Each number is 128 + 24 x the weight over its row's rms, rounded and kept within 0 to 255. Layers, rows and columns count from 0. Numbers have three digits each. The size before them is the row's rms in percent of the matrix's.

# layer 9 MLP up, 320x64, rms 0.159, rows 40-61, columns 0-63
107:108128130113149077153158157171115086141168141103137120140133078137125146112134144082154136136134133138146113067115089134129165136089102121103130151159138110155112103127092114134123152121108162
102:145137128158133133155107117165141167128147171099161148124131127096139172122120189125101098096100130128093130097121119100152112156144123112091101081128157132112118121176111139110152113116151159
117:109138126167142108171117155135145126103173130133139118124114141098110114112111156098088100172086137117123176148119141145153103155113119135189132147129144125150135115091106153179091148117121108
091:114112138154155087158182163096112132102144134123125136116092170130154131166131161134137150092128121142128114133139179130141113106123123121101157134179083134145135135085154090161130129138167133
111:097181152140129091118099128107130136110114116109119139147118111097112196132141134141153114117119167080130100158129175120155092122133111090158109153114147112127111167153142148089134130108143103
102:158158126128145101103166117092125129119169158136119091119096099084088109107088152131137157113145131144153113115119130116115127148133140158149130095156122153092185126102171137132133117134085092
097:156074100159138122118191134142117103102131112105112115114111158149106129101088112131134160150121122160140135154098148171149132113128167155181097147118113120103102091110129116113105109125154110
091:162089071101105125125155129139171062127126135106145129117107144128145120160164158111113095126119123105122171123142110132127135108093131150103145136144196145130138097099124167105144131129134117
092:135164137158131113099078167142106145115126096147126157100100138134136144126136145146145171072132127131149176127128140155135133124108136123115129196145069136143144113097097171143132115112129145
092:162134138146103148142150138131153116110169114169138101132114149115070118160158094115134160136077124152127127089089100125166121141179134122107123156152136092125140128114168097094126109119138131
100:131137134143128095129155173121167123132056101113105170129103135099142120114122116169149130110144137110153165122140160143169127141138131128097116099125068113139083140132140121152164110103103134
091:124137202114088115122116156134156111180106125086169114138141099124161123089151145116107119116137121153117131162126128151127120109113093101121165123161096148111117115111139139090097148145121170
096:167113165134152104131116124150150149153192140106122120066120140091122153118112121155132121110155117158123125108116084100149121136158123130086112113127125137141174126155152122131134147090155180
097:137102108122114137087126186126109154185154159085138150111150138110126106157138149116105088129129129132118119131108126094097084142092081136120143117142132183104136101145126111140132157163117110
104:098118159116160110088135114098140114147162175097149106141116097144136104124129129101069129149116170163105154129113152133131115140111124143074141172147112132128167128150134111077105121112132111
110:118089155126125132138110152130142116158148118105107137123131068078113119137120093143157176126136117163125103128108135148121133149090119115115143142139116158123148170142122109075164077182139136
105:118129131170129101122116166113126099154141145126128119178120082127134109144093132077127143118109112153109190136094156126126155098140164123082167107098114164141130118138146094115128123126110167
087:111108124123135118102113133112094121122149198135116134169128133116126115092133142123123118082119128096137097121093129122067125133122058122109141130134126133103075122165114133096173120156116110
094:100111140165128109165123143097107147155144131116122121086117112130112157100114125137154153148081124144099152105131110145155109077161148111142138107112152092147098131167143110155188099106100120
107:158104129161088105159135142162161136084104130141109153152125111129147112108094113117144120107148124133113130105112127125130150111206098150129175158157089108144097115115075115131129133113152134
102:072132126129136131108173136136130136147135170127111098138111136127144130115162067118125101108124090096136140112191135175141147125112080149139141102139093141122135118152177150151116138103111111
105:119107135155133115112107126115132102136095121115184132129118139198104091173094089111141142121131136158104142162078084142160119134151087111101115147153138114120175137122125119151121119143146132
# layer 9 MLP down (transposed), 320x64, rms 0.236, rows 40-60, columns 0-63
106:109110146094127165123176094122119094116137186120150133125120122100142126126108108133106118139093157089147135145133120063149101125113100206110128107093117154140123106123143124133147134146123145
101:109168131096114094111091116157143136141116141106139108138133100124167088127087176195193116146143107144114178125127130129147136148144103110143111122118124133100126145094142137125134121115123170
114:160160150105153123141103127113139142152155108142095150145144135102145113133147089137174108101125095124104130135132103114134164169169060120091112136120076161080143149140124122119115113128148133
092:134140146134118139106126120106157116151144150146085092073079081126133144131096132166139134135149136110147179132128152123150129098161098116149107137129137097130145091133190120156128121080126113
109:132092142109189101130122139090103127110140133140124153118098134171141134146130111122111124147121143062170159102134139128132100096085068111110169142112134127110107167146129154128113157126134134
103:122121153124166149128101111128096108092163128107144169129143150103091127094126112132097120136139175125150121085137113146154159161145115117140118105120170089172135148111113088161133095154151157
101:128159083109131116089118095112070123107135147171177124118087161135156108129145111148163118133154160165137104104128129118112082128114135168140129113137096120122099135139103150152164140117107105
093:166103165154152123098119104117141120109145094107134145167109132111149144098120091111145115104147112143113148093116101200075126114116094139096120110125116089084106156136118148152118125113138140
098:122124118162137131106122131184122076144140138120134107153145096103178116100124111116131145137103144140131113166100106111090137173097158143130172117104158120119099116101125130133109138057147133
092:137116140109116126128123093160083113118071118097122116096137133114161184119140126193150108105146124149122116067146114111133134123130118096106113124130111120108116109093108168104116113091126162
098:136103165133184130145102130095121110148135108147099164138172107106114101133166163142121121150142131165176137166152118167110152141121156121145126154119159099150133099099100164128140136114116165
092:143160147101127087142106094134121134138126138171097181103119113141095111111096050145149094125126160159114157110123148141099131151164115142116138114083110142150127146142108132138161139142145138
101:157091106139113115148126119156175106124100126131155090122124119136115073123189121088114115126084123142131142150170120106143106138121142137129102161122086138141120136079148136078159121158116124
094:169099094158119105139136133142114112123154124089169093142136103154162154088082128133128122123130133144103173111171141129086170147113125095146098141123113150118118114093100093111101111151139117
109:157144140119158092122099127164095148113078080146097114131117127162115124124129124081123140091114172151141098090114146129149114134126162129122114137146111136137139193135101165128103115149097102
103:125131112138167072101095146172127149108138122142156092114151133157111133132136102137114139169117073123094153138183118147112107122112099136150143147110137147106119145128156164134166150125120178
110:091164117164124128143131167109089160118106141100149119131103082107166097161134178124087177133102101115118150132116130085166138129125143121146157116132121159113140072142132143136126116124127118
088:166107133116109097140138145136158148113102136111092105116112155131074133092116166124111094131138179137086128117154153137186153128163113114131103171104123118152125110095147124138120158146094114
092:122107145106141116129156115128057132093101086087139165112120124151138106159129178159141117122087113105119114078117148120115138075106130092125118096122136134108134139138138148149087137102117131
105:145116131119153133123092119133130116129114089104098130116149144098111135170115106169096142168179110095104134142090127128129122079120090167107136118124117146142104122158132122138082109127157190
102:155130114102101198172132156135142124130093138144128136139156165121169115110118124134102132127136148132137119124097156097080121119143127102101146144108163130163114092131075103121092092121125161